From a checkpoint of a small transformer trained on Wikipedia: tied embeddings, 967M tokens.
Each number is 500 + 40 x the weight over its row's rms, rounded and kept within 0 to 999. Layers, rows and columns count from 0. Numbers have three digits each. The size before them is the row's rms in percent of the matrix's.

# up: layer 6 MLP up, 1024x384, rms 0.0706, rows 665-699, columns 128-255
# down: layer 6 MLP down (transposed), 1024x384, rms 0.103, rows 665-699, columns 128-255
# gate: layer 6 MLP gate, 1024x384, rms 0.0664, rows 666-700, columns 128-255
up665 099:448529480482448472494435498489573508555475532452575452517448536507505453428477490508574408521472519471429509472521515519495454392492507522511493423430473426531449488486481514487576476545516515430472489500474553534481506444519594502459546550466522456527521468519470517560500489471535529447583543524442497486463569474449487522469503558537548457479488543511446483521475569541566487499516
down665 102:550457525463479435572521507541443517433460441513512479481515494481513480478519528483486530492522435525477422465508566478470533513425530503447466525503540474498483497463496442558457524546456573532523522521553539463561507462436469486485402492586572591538446541503514494492530517538506465448499458499503555547599495493497546487492501491527462596431512434492469491503400487408433504428434
gate666 102:524554519472532503542582470447455502525462515510447499472496508464540486530486574424571400514463540570526532447505559545505487471559570487573529502544497458479509479475480498551538493539511500469478470496447494579503467499524511556527566497526511481433535493519525432477433492493408415482523557520557523549489481428488410529451469457484620544563496466525471500484497545549424484576459
up666 101:491556517502460497538473537542536463441502516531502524545416464611461535427465529498481557506565455498519504471539485514489507493471506475488497546494459508523402530475520508472471536502529514533495487502568496487468575493576470481490544496527448511491392587462504459527499460506457503525526463491510546581455570487486477475470511457489476496457515383528561514576500482552478538500571
down666 100:491457523522563445606532540399533526519388562437459524503565480475530449497488563534531501514519552481464521567571485555440540569515464513536497507520556482456522483498517502503448556521487455477519425496532512477475544520482523521515462533521507509470488560456499529468455578519518504419488524419562533514389485472522543553500433501370520534553482575495495472521519518491472569495517
gate667 104:629490480456491507514486532571501549557449485517542430533424449473526463497484518524402410516516432499437517459536526519419539491529529513521496503477472559452486507583503621519457527509534498540462441497492491580447498489416448455487465491513563497478495520489466527476544552489546501498500558490488510509564505466474468520573532474478507582540500524535487463509499508446482496557480
up667 106:474541532513485489492531532489430527519489497511500512493446518588501540490501462479509443544571534456494476508528475479540484433474497532448456492541525405476552481454505516505494569498507532530473538577484456534522512497448530486479509522498484488477449458511529459479547485462485476525542524481478494542471530520509470537550475478531436517620547490535511490472517524424536518547445
down667 101:513481562542457484415519470508582490474494468437534534489496469507511459535528531577502493504514480466464452526530474582576493483471480457538445562468561505567543440512532423427480520511525518548557521486467435482505436497457412549468528497477513461457543532534483509469525494530538533456494471526446481503505445523465484514439571418467483511602527455542567435590516512503502545445497
gate668 104:527521482482456504512521468574456588540444534486535497444473495439484556493526531517494452461562477380438532574527525495582533443476466543422501446534460464485469469587524506484501447562457466537533541471500521486494410448530561402527517491506462493424548509598525600469468493511496460461529467561504501487507460478550438466505439528462531482452496496499496504504593500451552514495489
up668 103:511481488456497506463401508470447494490494530479571498464489538544455472447468487482526557523453498493462477413449503491511579492466601464542570542507501427466571538425567496565470505497488527500531428512593550422572492480437509512530482506554505493500558479470451486453537503497530512444487520508493519517582538565488552502460543532451451422478437506470542519534473481460507521558509
down668 101:508538542453538519495469394489550540439491451495509493417474531431538473460479512422558516565495514464530562556403500558559527517520505525503538570442501562453539533471524567536446442580484538506481454514452422481462484446556452557545452427461509550511538429525477586449498518533460474480558438493532431470544475552517494450435474532516449479445523528476514500488564473492567512602530
gate669 102:442532472431468521513503560476526558524450513496542387471443490516492461492505476458539482523501463531442538423433438525457533557415486503482603461501463513524503521484478504510471491481494512498603443524594529585483492509472524530530520478506465466513446487516460494419461496489547477503529461432420551468525487513548477516490502484473440447512469525588482466459483512411511554530495
up669 103:464551460449499569465452549513531504514459530488472452463534547562544474494565491487540482465434582542455611441556483535514476485557513546480494504475534539543496418434528561507553477486493466455463485491534484461521433481534519521493525435519394554514515439488494538553453521410477446471537464534509505482492534584435479494423530447491544509588369556508494459495476532491480575484545
down669 104:610528421487459510518549524568487438452561510536516451452504542542552504475534467551509416451584499429540510519529536548496500502515495421479522482494526521518519576468533495523446439520469510461482590446501529502431453457567479498476492581497490576491504409490462545490505445478485490585491515530501517514545506543538429509465449541522448441491558565521520485584507583575592468544449
gate670 096:487532486464462462486441407508478462477525478488502494522449486535515546539453509487469473559515484495472423491467449451519504549477489508482517508485468453497528543452503466542531481472508501475390533426552501516492487493581530539424485454510403549494465499499550463447558499487493502441502563562419496484519563501501473542496576419490439506521553440427482549547520561515469571531543
up670 097:462591483520482495528514492509529400565399483541532554458481514509540471545547547532456620534480510437468488488476481532449557468521422434465497540514509385544473463487496497502494460555490542487526561444514515527527457506506506473501464482564527520500467497470498478505551577494472504503590473470474499508596564518514542453485573448487418513541562421544482435516532517525498479489469
down670 100:510553510516535537482461471474492402490536553607461578512452500521554490513500481495459467492460478481561554504446496492500460505594458482484504480509447532549478546543525463470503486516435501450542560567495481561521475549464534571552484516486530532442538456534584511500520529495504517544462466492520520530462425538475498462516502518503522497455515528463524554438401465478525476504463
gate671 096:457546431482537451522480460380472533497449466438466499488428547477548458475529507551522497538503518507474573456453538531567508489528569524501506571455387454570461437483464500483518555540480540486495509553509520533455615512533536520474506519484506463482480478475529471504511479554493432476476439447503488438543436464523450480520552498467427568496537418500483423427507563504527465494476
up671 098:464444582541505556568525467502512554469508536436545488444490524417453566518478449452499527442460531446544491501567525584511474488436459482473538525476486527503469494513527466523556430494557454456434486546474466528532492495476476476499483530524560530435481445439595537479475483489518523510518452486438500503465559529508546530491520563461518508525510541570470496456457478488534537480514
down671 098:464504512443517481522537515602532437462573489506511548529516518502600509453488528571473438515556477473446450525537470580509604499531504504488573552519461539432443515450478478540522496525438496508479499476533487433514488426524519491538539597535527448485574583498474500548433464482460539483430433544487514509462469523489497450496440473515439514519421514493487514463476498486518539465444
gate672 104:580482563472491518452544517428453533520477508592504497489427479465456530539498488468451542448452495503524572568505386518540496522550492457498470488529552485463460488415528521506421511503476555515453459444436477480536542523495437459429497482561531539489498486551605543486492487482461635494536565510552502459487579465533450422458482405551466495494446521468470514482540517425550505537474
up672 100:476451515451405488461508505511513452439472415480500461514394476516518475476521537561467463484539468515533458487541462447535516547451502513478518465539447515485570522523496459489396485480519480466486458433515465574517491449485544509442494452557532436468515489478522584530495551453527521486539489520534528494518516512516494485517560503498549494505496523515568550482516494522426427502523
down672 102:544536518414505436546450520550465570486495543524464496477565554448556537507592503548417485568490531482405423428531497519519497477464487502517553518525479530475526540492545549518501478494534557512470541536562492504574485497535479571537568536547479510438475540535504480491588460498476489486436497474483491448513540482518476513498543430462509599460454438489489491604584508572524481559506
gate673 097:441490511516492504501449358516464511493440496522517556423429453513517452445528534467524433619514479456522492493436571446547465466494599515461556532493522527431537475470414518547515483498558488444494517546436538457485492492524483468460624521499447525446480538485506450591500497500587474457546507482444554545468501481506516527506458509473427538476511563440502498556461546490498545415535
up673 096:456462540525486444526469478531447487489440445586420508430483478547497495432505520521523460578486495514553486531486503516542517526433487520492544493469535524474526455444508533511541557533485564434470514503468525506463455577553465491484523548553429515407417485479485515566527477451512497509520507533550569527477501495462553537496543484464509565483546545535526440491463512428605493490490
down673 100:539509494463459513484512472451475427489507542516570532506527526473466505556550466495505455484446512424472539505594489520491554457465509512498536533483536492497437424454513564502455564454516506467512423523527424444516550519505566441510531526472538491476494456497519549547513414525545542476457559514500458551522446479497468500521521537473519500496532478488468562500569447444532515510561
gate674 097:521488547432454490537453479519411571511496521499507534538496470484455451531530531544531512497539541463508476442397472477480485444507439443491518487522583470465431509502566513544494544434537490505543565495523461572447475444420555511532563456473426538461529527548546549516462561492538544525555481600532560506507486520530587516507476480437503533480484403517541471449479522450493420522527
up674 092:489554466468564505560530567450529489502486438537479508481522520499517478490464467468521463582547537511547449641518577526542507561553444523568561582498500484525482534493518506553542503488466497499513515474465487464467502475484513430501623446443524513488551562440506611504553462456570494467462508434486510482471540501510538475470498474492538556527467565497509529554489450528447470443514
down674 096:511541481485536489537457493548453496520519562426465577540406512420464521445540556486448472393479499450389517459461488559465494426547464504454562540490524475455489507509515505549508508469428524537556556483457421533486541429514487578467472552499550535478422538492506539451441579518485480513460496481484517501562528490468586466512488469505475424500495497426470564501511528548589548416465
gate675 102:476512544451497511545501506481471521471448534514492475449589465516566509513517492480513498470433537521513408460509532524503509509480531519530584503452497544526470504531488485511540424558458562461545546544606414515528417466524538593508501441522454566599519512541506491474524480433568466456509515539500546463499482480547489377493501558523474508516489468462520484450508548471459483544528
up675 100:425456525486501478522494427407537485595522522504511507480530429509528507491474551532438543509601503491477451491483523572531488538512510471455416491508471473518527457519514555515484502464512457441422474527435504466510536480488448465542487574616526491469499530500592436476478441537466501545508516530481478464473546496395484466503499469497502434564501503547447486507530485475507491553492
down675 099:540505419518436495582544572451532463469555482478494471534523535558477459491471501519451542513443489586477424505498529380524512517489624558467572483471603474480574548476442433581467542558532462437539452483551504433520542451541497551474547455510433471529522537477478526535565480557523517502506549561560489476494490509416529509448496533515534554498451389493514510468431489466484498455573
gate676 102:498455461475442461505496396436573499491559452495464560471528524533506484453473477429568543470530464475545448388500448477423468469542527549512525509418486467509515552532527493491559451500500539496469566437528519503522519488455490494507566499499464545518451553523460544549479471490486562510535512539522531465451464577465433544509542485502525487488521522550496508493494475532531469401540
up676 099:478522434523498483495609470462504496500501502530512470507436499436527469502416518530536558463533477475452515571498429573471549504548541464567445478533469485426438518492451468536485485433543496497460517588479439451527476502491592488521467533523511550515499482510422472548513490480503444489463503578520488502499537394528521485505578457441521517492485474528555458489511474459435496503483
down676 101:518507534493534420507566521496538579478545469486456504426488519549563484501521414535553504522550546487498581444496469567513546473524468520477471392468530582489469537527549468478543542518494534452472508434466538519438499507446496562497475461477418492516490557493405563539483528507483540522474470430458455474445506507522443525500474460479513480560468536438478498504503511463461484448491
gate677 096:560490508563508516472475405499507456525487518517548490504514557530512474422509486500594502533425460482444516428434474494554497539484506469383529417527417459523493427528503517499510541440456492485451534456490436459504445507556498532494510500516471509511522558526499572528484529510482460516592450543455532641503527455529506515499519507527496491496439461528468463428488520541540497518477
up677 093:478549577467520506450443550585465443510458479457491494512405500507548471539559539544406461447526455521402424474519526464505552450513528550486534502478526474487465497424507467510520563487505473494532430472473514535488540452466482525520409504466532460493522462551467473489515438499508512529544535489557556490511463431479458485478565539473519489544488425502501487463531577599498561482473
down677 093:509491470468505450510544570510562559474464479479505439480497453493484528484510486461454470486521522510573513552527417461548494539422442475634474577453459526473617532484514494497513461552489530549543533515522558520462519538473507425510559523472435506529471472489521479522507525493560556452457474496576412450501459537483469533611484455494498477509521511597474547477482505400466477469493
gate678 104:510536478593564504481557502478422542472490544511593523565518468440516518534463555508528537492441529466489556470521474443517453482490462468483558504487465547529496471534465556459479474447472514563493527480490515472513470483483549510492540536515498543517506544493491526508436540505507463525506548465571488546494474539480435415473528494499476445512499490508508525483415496453551478534460
up678 094:486482520583543563481475451516553492466469521545455506557486476509522448458557497477499549516525502474515526448470485527517422565463538480458537474521500505576480522484474580552531398451521460512454481498486616523506567546616480483518484452497480473546488464514435465496536456533507498573523497458525524482545489470497576452475499545516468520459528511487522528487495490545542535570475
down678 097:496535505511547411506455485557509517481550525528465499556461527528470560559514422510462480468483527498508558478479480476516580478452464374583533535551537451526515526389510497445517500535531550516573493453525501506450517497503502512481581542498523554497478486506475507542521438495433479442508463486502488549524554509524499459507478482438494523525491486535520435535537466470510478457514
gate679 105:493495505418489568498584482629534495465520488543521450403559563480513444562534474462472489427493524563497509542613534538574523607478500550527478471495535551536519477542516475443464529408540549448489478543487496503435415527462435473404449436545537478496522550452508519529464534519436554501545526535481496536586493518461455485557476524523512463432542530547485466470476475526522482483466
up679 102:431479523404472471534546539538534491503619511517476487539512569448523519522538546545494473506473494548448438453526525551449442442477517495546554527519498549579483557476553473461465490436491505589524559542556513510442447440516472462493507474425519496480456549490527537480508514457518567558528478498408427522534541476474498520517476499553483492544530504452501534470557516487480564507433
down679 098:538481514529476494430480451527482538475463474514572538441494532510512495504520450423582573492524487474533460593481484519523450552556454507473504475545495522545578470512562545517537414501535539509523472457514494523495402505513477430447568469561461524479485483458515504502517528498467519457515484537493530525530474508455585504496568540512504495451569541568548540571459455472515434507405
gate680 103:547519504471596465486437468475456520535544429508491505440440584594393449465458517461514503536472524531451531522503496499481482426536556412563479500423525479514490480495533585530572528457420423504512504481519532578467516503491499478506518440493487478523577455457435464522433476475526493484491569560523520521478540482512517486498530545523521485404476572462438471497528471501546454408565
up680 106:469591470510407537532489484457502576507468543516448529452474522545509511516504507517512510517466435542507459493485425532491470540502484507477529499579527473524469618500515499605500487519525568471444511561434549530547410545572539477484467517522438525505519473501607514404484526532422489470528492498470469510495491577476501510540418573441544494543515416522471425453535544449472416492506
down680 100:452483452614469456551562522456460539551532504569549555529513498465467493559464471490496486434491428580466453473512437537437526499470527558543568527519484453524502478431573471516513428511451496492485437515505590482530526479501503506516531510477512494450493510565464501585553523508449543498445490585484544515470456482504496482507462425484512486583443530512522434456475550474453567519480
gate681 105:482528537554486543490521441524389622448469473557497465511495541519477562523474444509514512460549544506496513469402511491491549522553494570523525477562519537383500501496521467555449499570510485467459457523491540483601482440434538571534531453519490484496516489475466491527520580445540552552478441504522500489366558489508498479423507446487459506564509542470502459470537531548547465512531
up681 105:463559540481467480567509500427506541438467548541483447494508502541469584491539482493484528532562523513491464604525498461470454486535494502471479498533524457528535519462476458479522478432558456391466497481513535501541469470501539455538482482521516538485528524439471474547489531444458530626544446498513470540462571502489568498488508522444576466571468501551483484524534560591465508550509
down681 108:496517481544506432487520470542505510498454473492533543491510500497447515524536504526466540432521488462496529429472522517449447489539482402497495458492541520488469476501449538529520525488552419515432512451467508401487524471554485446501518493449524520496526472518524534503515533538481433575527521540415392489478447550544539445526445495433523488572444550497499500513501493489504468465491
gate682 103:550494502530524456490572517438523525536514577545488484538508555503494538495413497523433548455461510512438442503556545523486564525522544559531451500566475481505534532509484471549535495511483489465582501497449487486514518537491438536537563485502549498528407522488423460502433506510540467512533463488522494489508487502539477463406558488490497496478490501467503515492428442497532476483527
up682 103:513490467474524476485507491400551482531521558535558460548509503403580507493497563433548546483508408505522485455516442525505448513545482435428506489487501502465500505472527443547510519472474539483383519505552516494525494466486441593510491566416506494546486554488490516477499487517487498503490536441493492522485479416466527416510456487490520568512452419506480477550487546457498541495533
down682 103:490542526575428511502486476470525584514474462557509478493496579542580504558511481468465552486468417491536446404470588481503613468489522515463487404437466456497548539501479584530472520574544536508463527510431533442481486478527431447515543468522525462551427471467525521510474467525505539524484539469517590507503457557448464547554452520468528447556438463510486480555519528499460437464518
gate683 103:522493520517484562445579498492488472551542478496531490543493510518575454504507508556524513532482479496470491466454548460502539436522474518480506446528478501477474457428534495481567468467460529532497512457545538512489536491437464563494458407485519520511520468555451506489519542520528417505475454519512514490505539481565488476549455458484502490461550532561481522554538530527459496536511
up683 102:549556451484515553493495455431584530442463479502495473469540481527519433550434443511521524457456515511519478536462437486496497443523494580467440503388497476560449566483475434535510392511585460531476550444503477451495544494462466448416521482507441543559531496459488575499527453544467405528471510511485543536473507499496495479480512549533521506465588473500475594499535493511473505424510
down683 103:436498537523470463581503516601502496551519506528546484471529470449492515460460509462465513538527493448459463590514521471497502545495516513530524476480497498452480468548334469491542487461491491482529516443458521431544446536490472506444482383457469451508470564455529510554526533543497522468542499507535484505555563504515505507448461519511507491542530508473527558489453513468530527477517
gate684 101:479481480465525460477534489533481540500495465506650449541453504465538477533474513523564479530410501468527582525489499514481449524547422409442581463495440499414557541490587485416534536445520444475475477474459472505444530480487513534481468467477475450502476487519467476424442485448515575506526580510525560481497434519548483530512532485479559510442467541482495433548528511623499445569494
up684 103:501504501500496483512448538424503477479549505527485476579516556478504534435569505440549535504521452550494511511497481465486494484439525527505364530549502494460525500455483426478526582534500479484505475488551508514474547539446516509546501547453449488477525465516493552470504471576503438507467456520425578567453551467511523510499477483493564475525441563507498521540519507463537464491534
down684 101:466501525489542455461471515462528459514536461506559537468551465518457550536488456498444485540480501528523535422496534471560467539470519482499433501514481504501456517506496473527487472511574475444488504499493505510506479413431481551482523525532387523545420525533504519470517572519576432571538504481554463488507460505492485502471570537391499491485605476446455545534436512457548508508502
gate685 095:488441469552529529557555460502555518559482483381415483452531455458459503457516494541470491492560434545494467533503532534562511473488503469480534476472510508519481498486451503521479490511473509517474474447486436418484383432497482502571522490485498510522512527496494463531474424489558498490531552440474486543431495482451543427499512506519481497507504460402461545443485494459446491449478
up685 100:497417491558468469510503475488558505490521484442453497465591485494465529543500552490494399542450527556554526437484500616489476502483520465499553499485538470496535451482492488510484482507550495466548492457435468583550440513519459596560502524456512493506461408495491447555485559461521474491491543447550473546545576519487471540490467582563495509498486514529448428499557526520505465494501
down685 093:501479497477515562499482498407480546475499534518546523513464497456524519524525531504578576541427547536494486460512488442431461471518431579535533514497488446472542508506550481493498514556548468565576569554468512493563526554480512514437431473526462546439553532523483428454579460576496474466479477503509570521594475481451526518426500439469527502455483447502559470470456564484583505453502
gate686 102:490520486463501550482440475521476522512476522502558488478453516469470499526538482506576548439514449479517448543537451458522523449471464552449498480548499512500519568516533556477477480568488584425441496530462489497464419592489531416458480489489482473422513521437520499442559486493427522530528519505528500482546516485517471393481507491483562518505552542528528484481437523526539514494528
up686 104:441596521557461510447558455571489442551537455510537505553486499553453542512553492521492495510516513576551604460516467500536496455528584480455496553455515528556504516468501488455476514543493487576515499560538536473439472513504499395565537453520483566568400550458438479476490580516442534477482548510567472482493504511500446589480447500466502447525533558487509483512512467407462482464542
down686 101:554423472480522454580530535583539521538492495417446563529506502541521479477496517443461504514556465517533473530520476467461475484558493516541469487505413542573505588548578502503481524510479575535554540500429479515451503505490505481489563510559478487439459570489526533499509503446549562502494474484394509535484513534439440447432485466533575494506549530442554485518526454478522538486492
gate687 105:484471504538472567501528487503461588492506506475516527553440557399486463410518505507511525485409454501526478525460469435554494487507527535528428494437488500511501498417507482496434478441506442514526487470588508492504528450538477423561485521515470453489487526541486561451469476504546528476444486543549491504494604520535499480598483499445408514568434595397508441462465553495513482534519
up687 105:494461520546447495539520468512425576509434544431537518503483482520441501396476547531462544489440488564484576533420484465506468547568516553561544531443500482468418495448500446529425464489511502477492474434533473509545572415498478497508531494530495551539551472502542573499527523485552500498419492512529580509461518451532533519593471541463477559496500594454561445478524524529525494439451
down687 101:522549500548542464530504547526457461577502445436509479470524503511555529443522527491477535507481586515524475516495520560538557474500426533564560487510518480521514496476448460508480511427439510457499509477538488516480450492521542522483602514490545392575511513533593484557426549430493457572547497569502562469460518519450476519492444466505515443521549458547552556458503507430422560467461
gate688 100:517491428481469591489496574479422439497514518523583482437553477552479467525481557531526507538531510507473594490492521506550533517499525530440481538544421478427571469504529428511582559526508519459566534522503528473523553534524461429501547483468509617501399483418526540509489512482502485513430488484461462444528434445539545540503493546446536418501460488542505437560544435539551491520498
up688 098:527445418542543470484516531491497517545489521507459465508532477464509475508521420494499495556522501504501545525496518396487542525495425481483484491459551489468527424419472545508506460464520500565514540508553509435489493431502502458459491484502507420476532518528508503524458540560487515563506537502472483524470524571388480522538428456474474530514573480481459486509552517501540431503501
down688 102:448497508517476530504511539402540445540510476532530501457505461530481507451531477455458526521536536461470546582517526461563494536526521534466465460509585443537520461491490503492456451553554613609473471454505427525485483415523487486505449499505543483512533456499551445564495510484537486495460496478484477468494490490511581453481456472513478515505425563545466501523529478461454455574428
gate689 101:470550547471496467529512470442370495566504495484451555458476426559573509516557556483544519532449546445461495505509542539446492494451446488461532466497537526539465532497503485480514528552468495496487474483532456471543520517462445515555476535515503547504491552509549524486498491493443571508446525455531526509513481485527527508432525508476492471487526528507474447515496366553515465470520
up689 095:517464504435445502500448530499488481509498475594507530593576498501493465534498513559438448480547485548482473516491540457561497449563523560457479545497507567515472584511491477521480518501498510525478496485537562551455536482500571512497447478493555536470473506531465514435543481532563433440545498467442477500453541541444478518481545442451455540516481477555533496431460483460518434486521
down689 097:464432524509505514503514462496510548581475497501562450419514543462476550558453569557478486535434469559500549456490642445567500517479525518434415526550485507496563481535524523517488497570472484486494567586488509526484526520508460482452536567470504496502463488458456499454565499508524395500521487480508496497504503451516548500587511569519429532481480459466540460564581571496544472512549
gate690 110:462484443501508514463487415523473518556435482565455530513502462467482506453490475556499516471486543516464499498440482521513512490532494537555455439495503555459558507442454576537507499450489530463533543517405437473444488467527472478459427506502487476512532446483442487495484530504516482549515384470503465518469571533474512528469544514498526526476495506525496552504518472520520533464435
up690 102:545515537456415502433471495444521488527406552535534412491494541478482557513515505504545538530480518486465522512516455533453452550541469499523480548548471442535537490453502472478472554557443522506472545471517433439478515498530492533508484512486538548508448535476479579509555574481487475552443491490466514484479534501510510565537453529587529488537519399522439554452535507609519450500515
down690 105:529438456459477457541447572492470448504534582488523509499448460473475505479492548517479502603546465464527486442481507453525486465507486504559502544535463475460523514452405547523477448541529499512467480418569473576528508490456503484531552465553506486533529459515513500605515384460440530478481525474402462549519510504534428524458427469459411516501448510553464489525527493482481483446486
gate691 097:536434517461502507526483502496525480555581621524575560462457508467433446624505466534593523494517507516487522512525456444488525449497487459509516462472496502585472551580589521474482548492482545449538523551474475523456513457509466521505502504469570540456528535507531430577472472483466540533501511549665554557553582443534481479511528515501455485513524447489464498473498485569503467456490
up691 093:522510529471533505495526502493555452582462564517500550532494507460488455515507496468480567512482497519443551433481439476518532501524433501519472504427430526523497505479473574509485533545489474477481461459517441488459500509484537475557466531487425526433491434511484459492485470522448474605503517568536468481456532500490464499540537477485478601516540532530513478552456468489418544425522
down691 085:487529530475503484476493453615494591505498420515485504560421494541494540491514488519465501482515422506525470437391548476480438468537521475572499494581533525520526493525499471498519455496514443468481517443482500437531469558456579547468485506594492505589545494526514489525551561500498504465522469512520532519510450467466514435413462517533504437512434495513532542520562501509579527504549
gate692 096:502507496469532513480497387481507504539536597575490531477553539454458503529474480475523479463523484552502526463462552504473549440449509519502536471419503542519487485503541535592469446502512572531478517467485481471502487516537506491434567468535503448509497456476434450444501537490535432438527496456484499522497534409494449496437493525498444535478486497464530399525481551482495587568552
up692 099:470524597488536577488468476503482522567469548555458580510451523548486483497460585518517498485526480517572582516537527458541540480542428499476499545497521535482472571477551500582433485501477546513450508496593544447489501460579505510484477447559467477549527535442462467535501543498543471464529548541479507472526474509482433552440545512544485478455521459467476404539489476498506558575587
down692 103:479501507516518505595519479514448407510526565510499480529496457531494583568511418470517427519477490488457395479466543480516451467491471526556520390487495505566488475589459480508466522502486468432528514462437436579509497515468460545482559463432514570477459543539510451483525502559468408494472515521424433499563519453503496505558566543505462494517476505539438508480524435529505498557449
gate693 103:494521451484509476541459481435454552480504519503554512457565493528510552481536574534488534517490483528517554486526515518511436468565466472502458567430487521459462527476561466531553500428430468494508521529432493536436521510542406479508493460475479449586528490425490571491533463419424498489504416436517448526535437438505472472568545520625555455529482429454455547514495560502574529562527
up693 099:493492517469561550443479475531550482566452494516583453615451464439533493539477486484470450514560553473520520517537526525503497584472555435504483509523549554547522452502439543515491497565585514485459522523488531472560515501564477500518592507517428446466513538434474418463475475472526530521445483478463466545550533503416409523473541537466489526411472504514514473566515499542544411570483
down693 104:509492426438470503520454511442492445494488482430510472463587571494553524447541545532465479503521508486496507525483475490495470555496484543545475542419463523505495503452533451468497551534482486475498466550478452559447429501466558461469520565556488522558456461492498516475494510461539535498460444560520405464538477508588527474457500537516518470488438423438483491539422476516516591495424
gate694 101:497451521478456456486579490485522498435479445462502499405480429561485482485493414497545518519524523494465516536517518470523440522545505437473489429548445469554534540502517452495516554415521483486541510530480502502458447535554489532467481487468550419473529510520526528507517573498437501498466444591495486515415540478551503456497498535558519547486495535466567475491551418513480510475557
up694 103:557497570498447542536535536536459531517533539421488479435546539448474521513535509426514474507607544455470503518420514484471472476511536577502469481467468470491478520523439554479514524520523473446481422517528464501501533474466531487515509514512501477497425536549420526483410473496493459517502498437470543486497474520517513503482501506497503455480532550533501484537516451519596622527554
down694 103:488445461472465439424488447411445449511418512452471565550456490548540510538495457539469492518472447475456544521505512547557523552469485447502533512495568445498527493535502516571554378445428492490514482488423465529475479545492561518515511525495455469512436459444531534510517494475526528510539502496540438537470541487443524489575576512569477510475498477548533409432445538503490401470479
gate695 097:508491524470483492518474472494620444585482520501473518420463401497487497585508555467562504490477543545549540553435474531522488479493480489511515515481464474546510447439485504549508476502472467507435470535552459508486500467530540528541495464503489477528493465502531485574492520496516437438473503507421417446504436468442454522604534533586512488464479531534507509597514538448545535527494
up695 100:505498464508535472508578496428416545471486506418488486506535486498493490495427502426418553483480522517493522478385475397467494582485546587474514475416542513513488511469491538562520528543434466473536507551526517463404527501531556531431525478453529439520479502526503475525478492538511487576566475485491513539515481472546511545509533470542498523517514516522544475535480508461439519545511
down695 103:554531484470430552541447467556532440525473559546518429407493495577527478562489492460527525519518467541548504517451520489514551509482485519531470496541528530517466483472458464551535483525513482508481492517517518604493490482557474534548467576612502378524522495544526457523543469468536541506460469465447421488488459546457553420507454607508551468435577481512491477481542433501529522526491
gate696 095:477480507445510432497536537510558532604505531551551472476513449472435487451433545501537504512515597566495485588501482453468586463494420543525506462497550473501560488465484554484467472508508498436532499435477504597508495466496500464586500503564515511450519530374513518497413481614501477512526567535535508485507570528510436518435497496495484476502541522456422444476490508572470522495589
up696 097:433536553570559479518550505467526477448499427459516499459528545514522481535529437495578528507474476562470456516490422510482414449497510569485499502453529510501432503521509545456502534441380489461565526477541473600517565503531494439453499424500538528449580504477496437504478471521528517424530539491565506467480466478560525477507463497551511492504447527540442517526506560506480485431488
down696 093:554442475495537507512482516588429463517508545429487450426460450506478520488452541505488449505475491537521555543511468487487554532499506514523469463543532468490462565538545450538511547493542545537425469475446511539470535492508468481537537503505515418508537496481567466472556470480569518420464502416519443532478512484503464473550534473530510498575532463482575534560437488432485554490485
gate697 104:468457489508465436523539483518583493573470392542494503406486540509506506447561475459519509518517487520539508449542529527493497547565465540526496505568462498443528492412506519520474528521510437480517539543473509509507527542551468471533503521534490484532520498492527431468519531559448440509595481575525519518507542486419472457524555492414505531519495598485489507536499425499419522482470
up697 105:499511463525480511516562562461526536614492534457462449501499435560544499493467548556561432550532569413532568521541503463485504537506425545457503486462500508422560481440545527470567534439521427441448480530500529519527480503481506503506502535499491524474502500413464556457509518483499490501489536489494563524510472544457465433495526408527497530489536486574525472442497407478427566490476
down697 108:492526577506505544440503483510514395448511436487450430404512481463493421492542489459525540451504469561539467584541442492521468486526599499555477569497529457521475491470481546509488461478558576514466486503544420462529540516481471489527516535486493494467475575528502529424518472513489499529476499494566462435507516458589519450576458507544445574476493587502525469509500572562514544483483
gate698 104:548524489524539528516447481527464515472521513565540484475494502443532509547545457516490480510523508491554458483523550470544466452549449538457552522531446594468445466523535444496479438499481451516510530499512529432487482529432449483485536479517470501518542483504453505487476534516511506489535484424491499501503462501498577514496474480511611503490480505494484506557509515467419537523487
up698 100:555460520517468471472497538593498437523480452477512414521538429525496480467441523497486557507549466472542498549528475479520461477518519512537504404506540467479539504543489496526454551513563476582476492465459469485465569489577568499455560472434500530543482500499479491519555434527425505506561535512530495517461508447578514555499480508472562452455490566470489456533493560516493579487480
down698 098:416563562547455486475482443546535570526557547441531493501534471578471487507516537454544547425521489463444521586428507522459508496442576547516504502478533553464552522555450443509498529476526539497447492447494553521445484490462473507515544501464576471481476466490481584548531483464414457484523506497527526547517481531499482529541460459481445499487468467505493481458494475511482458524541
gate699 092:532497527495501421460539575385497576564516496539449482430503536499520487502455506498534506496469482551439518572559562456472500467460484525490534504421496479462545440533565491434507501429531476509536489514505493502478494544457498421524449423552558510529505497498486541487485524472457511512481526562520521460504483525486436463542504495421492511492510576516530512499471523508465476509497
up699 087:480511418549479500474431539494460553429458501525451452532485535554462524458417413509441597535511482529454487529573491495485527506495517448483457472535516480459533551484482362521505552540517495532464470474462539446483457503467522541513561516493536530504496409562532505456512505590457475534503508596479563496540551493480526387488474489523538500532524480512477472532577602508488492505520
down699 091:539500490460561548477569486623470515502496542532513508527446422449543455506496536529487400520504515442560473566494560458555586458534580526468528517518472502526444504490523516516468479439470573478492520544547529482532575446556506489495477489478453522439514494520487439479467556509507517459476512426479489483476401560566453539441591497533521481523509455457534435446516452553516488497487
gate700 101:477494471596475540559499459519584491410507442526518478478432568513431481490510504475484516482527471487481514423500449531524451392541498501549471488565480501511526571520507486488519531553494521415471487534532543496518471541547449419466465494456453522505439523530579461476485523575521465548489502494529437529534523462519560450471425451520506517548510479464504450476456489484465443503455